From a checkpoint of a small transformer trained on Wikipedia: width 320, no biases in attention or MLP.
Each number is 500 + 40 x the weight over its row's rms, rounded and kept within 0 to 999. Layers, rows and columns count from 0. Numbers have three digits each. The size before them is the row's rms in percent of the matrix's.

# layer 7 attention key, 320x320, rms 0.0287, rows 296-319, columns 0-63
047:457488512517484544518496575500518460538476484492515479580511480432483483459537467455593531536472506523509448470418449451517508591492474528491513519529533508514452466514591547464456519539536471
055:528516512465555515481467528517527473572441588466478563461516544484518521513482465511399515483550522511520548519524526545535487434517536424486462448506502485460547444484490384472434465466460526
053:552553525576513476428447454481390510482449549425548500499510542433454476493516499499406514508490443497493505453467551495576539484527482501445487405499572493516494528577469500488508520478482586
051:472495511575470572488420458519493513497454560469534471645421478507471527462458498442520474528453524508497526471472482457509454503533478529531468437520488449515521454522473508508581508532478531
053:522482576496556545461372533450438461469415518429558535550532543477556500462519474530469537526472545476444527476510546509530501546502492463506459429484556516496489517458511499495528582593479629
055:451527447571394602418473527493462553556497486480478463649475504451468494502511456479540537545535537551445483467449454512531418480529467580469478503509495488499506485493520454488521529497446554
072:492485411526476513537468538460583516471514577469417593524460571470531477518445455443478525508511558524487513538455468484550470512569531506540454464579483476460583508399494501490529503502484466
079:511479501517502565426470521512483532562465532479415397563477461512432517478525420537522541483519513521503513409472490540522481512582438544399504489519416479448524496573454530546451568509457501
084:455506457607459518578541502485520510427543468474445473514478488491473474431520507495467517493533538511536488485488518431494474583529451548563428515561549522479568478411509512533517417547520481
089:601469541519477534482391453536459488480417552491470435534555512500434504499499450502415551558526491455481567435506454543475502508536396539424451515562507543488549588542424519489518476518468538
123:495516560536442476564509488528512477455518469586559484486485505542482495458474619480538455515482520493522542561468488448486544547472512430552446481503577548524501521509532456505549503506524511
111:570538529529469465509498487499512486508444506494491439440464484501494450467479492475542539444442467489433504467414523437531527547456510497501481433448555472495573540534533554503545516562511518
122:568521469478449468546496508478518503464483443536465587605464525584495505532453453479490435517520573481455456492455506477525508496555586404523563469431492478506469521519603543512511466432484461
131:549514497530593467421490488492520488577502531572519498494497523432491551508420499512562568400474460533546528539540452526570469481471524487389506509481468599520519477511533475475517463536512472
135:492501505564493431577483518544477488538491452519521547546517447501492434509454489404472577467432549488509506545485483568542514450538578576436543498428504519568491465494525531506488488507524468
133:501563517446543480558446450555449462556564473515512548521426560433446493496523489541550561515469540488492440546467524466465497466507492512486457470432548468496463541427460539532532522480552456
124:430513491521589464583437539546538416470447522507514478513444502547484585497588474511497533470466485481444548442479507513508503502463564539522501506535521626508425506502544497582464500513498453
139:497465559479514480471493556519490454429519568444573497506508484531468494519462470526538545513561495519577519587559504425476510554476513527478521510532477576553460437484528550461523567573538523
139:476514474514483452460401499505435529534530487495451530526472463459504436452445492439542532472531462535560503470528498519485526427507524485500474487473527422553465511401578512530521495494460482
134:498519506507565570497469481434526500534546580474495515571531547491463410505475497423439499490492498499465505500465436421477496471466458541437466469465557508571490508516420539543473432497520497
129:519456528446458517502523575535502596558498492442491542539485507586520487477495442500507501489477486540445522542510520474561523476465473466573436511473527439434542525542467534561525496480461572
138:586534544440436477496531501572551517489552482465514460462510467537480495498497458494511560544513438465482415474554494515488497532470572547485551573512504500528515543500486548433560497429466494
134:534471496440466521517509538488468565496520513516486503565523591521545560447513495444522505501448466485403457563464471535540535604511549497562495515517501438578490500444502436560447551508509510
133:512528552458520461495437465564471503488414493506474417504527539462554443467518432591500508453530485514519427459519458503466554455497461406486472478551481593564543511521516584571560473447473501
# layer 7 attention query, 320x320, rms 0.0288, rows 297-319, columns 0-63
061:492557534500443475518547407465443499471474474429591465481537485562524458509470567461533446534525485515453476499561486500459467520477431533499499536519459486533479466438530521532541497518446496
055:528536475481442551531505476497522524590497462501486451470492472494453510479500507546591469484477594502434484577471520496503419525467486537490476470486507503538513593403447516577467515523472424
067:524458476457505480508493494494517514486505459525579455472502457464451552479558465559559512465491547480491470543472561452475498543485546529537473523447557511497518592443529569506461547521536481
052:570485523460408469536523473502527537525515469554510493492550437511441502454422508461493428513473567544477503578493456518486482572533556482480458453425482465511465475454465559520479532548460459
077:511447496472461483531501537506604510510536456562524489465491466439457522453563460539509489469477564468511511500445513482480540574517561478547537464442521477498473514551481548505444523482586445
080:440464492516554526530508490483549476587540474516506485439459467504556452528525490501542449466498573458477494520460549471476526525499510509524507514438491491459556481503541496538495592523493435
075:523493492449510499470467561466532449484440479440564396498567485381446542532496439512550514483468538465511529503470528439555569565545487527495535501483573472582446517556523537529521550456559487
090:480513540494544488471520553510550450500489460528563506469449495517469522492532546563512502453491539486511505551478518468496501530527498410483489482461514455523490505527529453459500556499575497
090:534578498477504500544577470492469526481467470538519498477481516552543462532406505475544446475503489534447428594498488531463502526501481465516498487472462486478434458481481523476464575559499530
093:495535496495593572469525486471496519534496490490512486493505500515477493540558449518457499465434529479474478448524520452511453481500526552504447466467512486496472551535486512547483492571516413
118:495559433538436498599493445517545481493503458510483553465511500542517481526471544504524493540548507495473485479467514498468421561496490477439412518525462494430644553467503448448536531502542523
125:508472434476532459520532528611457560486514545476482486574455520540521544536446458524405487479534579548468423487482452480524487514483566457491530487489492513561497451540405513518536462437527513
137:575561483520564491513480476511440457508602459498485527465499455492459514516451520446447492464491454523460458493548470472526443506509495487495503450568495570490478574498560544504568475502534513
137:513481471406492453514532522493482473431461487492480519495452457439494501482525459447519552461493495427503519501475497505512476514505504496460564530441519424512520523506511535582519477457504503
139:477433544463515449531475379501495498571459519464545488538494492480499457484458481485488506521538444413553485546489474502546546495395546606439488476522521450496455549471399560436466512435590441
132:475557451538556521564462502507490416561471462523490516513492484557531534518534531516449514582495533545466510464440448489495507488527458444454446477595550514543483472397525470530515526554467460
150:492491555461472495520515483356501483508474506516479491592487504562459457421541421576549508533537519510500457548476472453520522480507606468506564481547523481472516466523536525521552541550478444
142:518510509500490481487462473475444539470441471543521513510545550542526447453532516518522500482582456560500487467564487541599462460530496507500500570399518496516527525501520558511440500492511559
146:480451485514505506572451547454502509533440549492440498454496523461452504530547488436460547571480519441541483503529466512530445445519539531493448483496502506525447531589527497521454522504483494
117:515462511526487590511505527509521527477519498505457535459517450496504487552488482476430490483492524506479560509469530484529476454474541457507442468445504508498458597542502483458488529533428498
140:460476523489543498461457465436547579515552474487507510393515566481498489428485437521494443447534458509504541461500486534505502543504521532447490575530474546520592596535537545509527444513430491
142:514453476441499538481480543509491541438563516473474589506506537439514571467521486516458506507504517594528425534524515517529434455482511462547459435566463544551507510552533438489470520508525501
138:544473586562479495570481520475470454528509492401492515496507483500490419467498538553531478412487553506532463492529521406480575484536490471543450539520498535467546472486485553509543549529506551
# layer 7 attention value, 320x320, rms 0.0288, rows 256-282, columns 0-63
126:500542546431600480573458506484450412527517461429485500480464440446486481439570518468502457567497506543504458510479449434515472518507491497519487544527486486540511476494530479527449514554474525
122:515507510530473551504500518498468498498465515497513537510489530512481495528457556561516424549526487528582532448538450562398518481503499496466542495460508499510434487448517525550497467442520544
123:447458471515451494539499483478538454515488490572496471451483464503592591508597529546484462496489499431443526542537462474441566549489505493503456404434575487496518476471506523487508555482456509
122:474483488520454486536526397525525542535480488602489545460509579474523496417547447554518457537539512542550522439464494456491554557478502476466501509462513475501479398571542590567448485546496451
126:451408481451525505465491540437481510572507450540498451518512526502459504449556520497562533499541509528468555483522532432543512438442528544498515545511433525454495500512532482518489458515444427
123:483489565501493529456499427510558417506466472471515511548551466584507552429541474530499487452563487538565415455454472506510491461516463532592507561467521429560488505406527493457509523578494556
124:536392514454506521479497538520445553501506529555518412474512506575545582421528529484507492457509482551564518520466547585577550596481510549501488605498537509492485493518483480487459455496486505
121:503530542504468455550387453491532542479526484433446495405518537532505494521449412384558464519526476442532512488486580483524534482496553542544436524497493517509393551506517463460549543501468533
127:520478598547435516531548470464532533500571517482507475553556502469468512456535534459504481456475508632501504427498543467458501538405476498509511440517498470475570574514488513598468504564529448
126:503480527500539511551470494507455428473532499500441483489438523481558552546491527487500525488485507522551514499535468505474566511485548539500409474544505470539492507575508557518509514420466498
124:570451564535522503480486444441479581558504535513483528565519452491529434495509549505498457559492530445488487415506535546487486475495561523476499493528525501460438468495494576537559557515507547
124:472486465470493518509493461490424478532539529504521461520537559498527470472442531486476501520531512531481486503455463516430460574579463553439510498448485489559531436546505528490490496541475522
121:429492451451443478473473536447489463506462432511469460490492530512558474483478481554486516483419482448472569563497459491448605537512460498525457473522505471527477488534382536499612518473448450
123:435516518555480540513460496575535545542492528505476465503466471421499608442441521479454525541525449458512503413449508462489531553503529495495543472416492507515486526499488510525545493440478496
123:523536526462531466550522487491459563504509507534490476517538464461428502590486449507483505484410402492484540545497525445488515387469501426491488528478507485527524424574567564470496559440450556
130:568454541448507506478500490436496518422555564512531447482507511471550514452520477469544460505509523431495522552441552536507511429551497509513500529484502526476549513578453537507476535567471502
121:487501489434492556464567528545509473517493537541472574537533545474442500474491456423562517518522575487533482527521522429446551476490458445462398451505445489477552516531542488524486576494511538
124:526527480532556460496585534499539491456551553593487500519518472517526482424472518498525561468448558519507553484485451495447487478500486533493484552501587506554487483532571549550533518509561428
126:503456513493445508489469493502483471559549440453535510466505532489505427415519550518530488545571529437445538469492493523525494529447512596491468436509475549508500433502530498416515483476587493
126:469568493595511571490526531444477506512451433517462495507459529478463477537513539500588515487505475380519546426538527540496499423469548551459432515523502515525500492484511532449476494520425502
122:456488557471527573563491481479492525481482560461516536583529553553463482490528512524507510453539578404480467492506447557568530421441461478414480471459570530502583544451503430489507528485494479
121:480442477540453470503489522503523561554525493500519475510463534541463558486548446470435530455471514543542474478545524478523517490480521522523491538521529458552517547518446480530542528515541473
123:462542516514508552444520554447499469543507542598503431525518488556501488492493442567512515519459483447446480508516453549507460414512468532465439458517542479458551533424511505554521543498558445
126:387454546486420553510510488475473504528504442484465447491519337509505502509472517502482560465487504497576469567528517483508534544531469543509557545453463474499519463513458542522519507543511554
119:471460517438519497485504494539488584543588479520452440505529529490560482550536511413480489591460463524480498460488450487530471461484498438527498503532455444563492463440449474571454520464536486
121:534573600453501422521443441497498519509483529469534511522516427443541528448484479474555512439480430527516518505503531511465533543463452584527469545402429453474518475514500470456489512490511565
120:537483507503468475540497551421486487455477506493477492541503480470433516513524588444517438453472448517555517527497557462458501547522447469434468469543502509548558411502538527526521510518402485
# layer 7 attention output (transposed), 320x320, rms 0.0357, rows 256-281, columns 0-63
134:458485513486528514437516449453515503567445436519472494506502541502559396493483487492520483435504508489478450493562559444461520497427476564477492445559473487493533529452472449436441443458505533
132:450492500522558446504495425490561463505559459510520436498540489489495430505494428479474506510455482501522545506599537450509496493550463555497570535484407504531535464457494427541486537551492531
131:497498522478511507514536450449533568580523525499501556528545555570462515477446509460444590408505582569499463458481553470488495468544408486528547535494487487531542548499483551496505452460520449
131:528523516552510489474556470484501489492479530486498479600485463479417558507502483452506526528473451493450537511468463507524462404486476562486518449555501480501472558385522497505487523450501532
133:468534535480481472467462526558455500482568540472441565426490427581443487505512421520523578458555442537524483472568507546479485501541533577543548496507569469495528497508484515528552580512576522
130:482475486489553471556498514561446534442548526565455481486574581427505455455513542552517595520485567516490526527428558537464585483512514470539499507514504427449435580527464488521575504545513492
131:420506485510529530471513499525459486502504533448519560484567609586480480520491522501482474491426465429550530525542476506508532530549558490529505479484524502518504480465510501484546535503533469
129:487489512525442511459496491450474477463555500481486488521490491474485546510483473499506544514453561537500488464479477541418551601502468433461449499599493442499437503564505587536503487525463470
133:456573405503511537478421492501490444515564544401435470547552484520620501477537586477533499489463549459528527534498523533509462556481558446478488488498448573480450467486559500429489494511519502
131:507499484454510478511501480454553452545445491476457482518477490518521502476507469541529463505514495479575507463482475524438561445476504500466475472516505449475589500459450518563537511527519499
132:388544468448513508462536552498497536489567488558502514446438534513486508462488436552513476474538430528512536498514510499510462499520468567533482535552558537522499518521546463598525526560499449
136:515499442535527531526537488489474522484457492451506472482455562512542578485518481494506526456541535444534584467489559524480516444454475479534535501512503587494483510536483458544467484526521464
129:554522442479502493493455448471496541503518473506428492500462506470516539543509533532513478467539531450510483444527542460515498585459502456496513433547541488477507488509508510516534525473535476
126:490476516541517534548516453425560562478456555539482536461496476530439474465560415518488498519462449468474527560470509494579434435483495445407547462545542502533536490509521521514584520510489554
134:465467560505511504529458463495527447534556467473475520489487459442548478507486422473564484517579490530565491484533514558514500550417502480501520428455526582477529557581521503582408495565497470
136:546482570529492441528517481535468493489434440432545430487430452519555487526431501497553524488445471480535499501489486456508532560474444522503488530569502499497527498438495507558568438469496464
130:533456560446462472509460516468555551474433459437533482457510424542345504533504498566499467519520416557528490521521502499450408509515618523563464555500507498457502486430531495470522477481475505
130:502476492552493495431499527480451484518488505417481523474469477527564481502454504502526472523570442448499495430514499474563517481534590479479502400486440466490458488472466433454537489482502559
133:482479573450591547491458508526473498470508509469513475453554480529488519543570477486544459465442529426477471479497517495463500514461494508518473490471496550470512521499449517499496550525422501
134:475524478506518465505361592454584514540511486549560512525563457521537523499479471444453503428523483551461433488507445455485513509470415458510570551453462436509454498495502532514481510520531487
130:486455500545532532462532479497576527472501382520488470419541535559433535480432549566558559528515489561441526506496581463483497435551518616544541523514485472499563503555429535549505497456544529
127:402451505509538458537466521440431397491463503450448488549479538521551481481448532443492506478485478465457525556471472523415493498561508493536543451538501471540495488476441569487447366519498414
128:500518481443522446505532477502520467458483478439464554484596534539573504472439493485450506483482467521484462462491486464523528534499527442562526534561491475477488518535498492517501554535467543
131:494439460551590523438554478472542488564530599569513539556450445489447465570488505468503484442507495518433467411437459530439452532503584518492469491514564477517521490484535512437501490547552514
128:562521478520524557494463468484495460523524544464553435484514492485492443490589504492491488459530500432446490550523520530515463513522483556494503488496557481546468550521427533499589548413460454
129:469501471458513470522516438522492471511489531559455487499469494486526500579564504521462509463550439488463487513527497489473574462521490475546512490491531475483467529494419523490551427490399503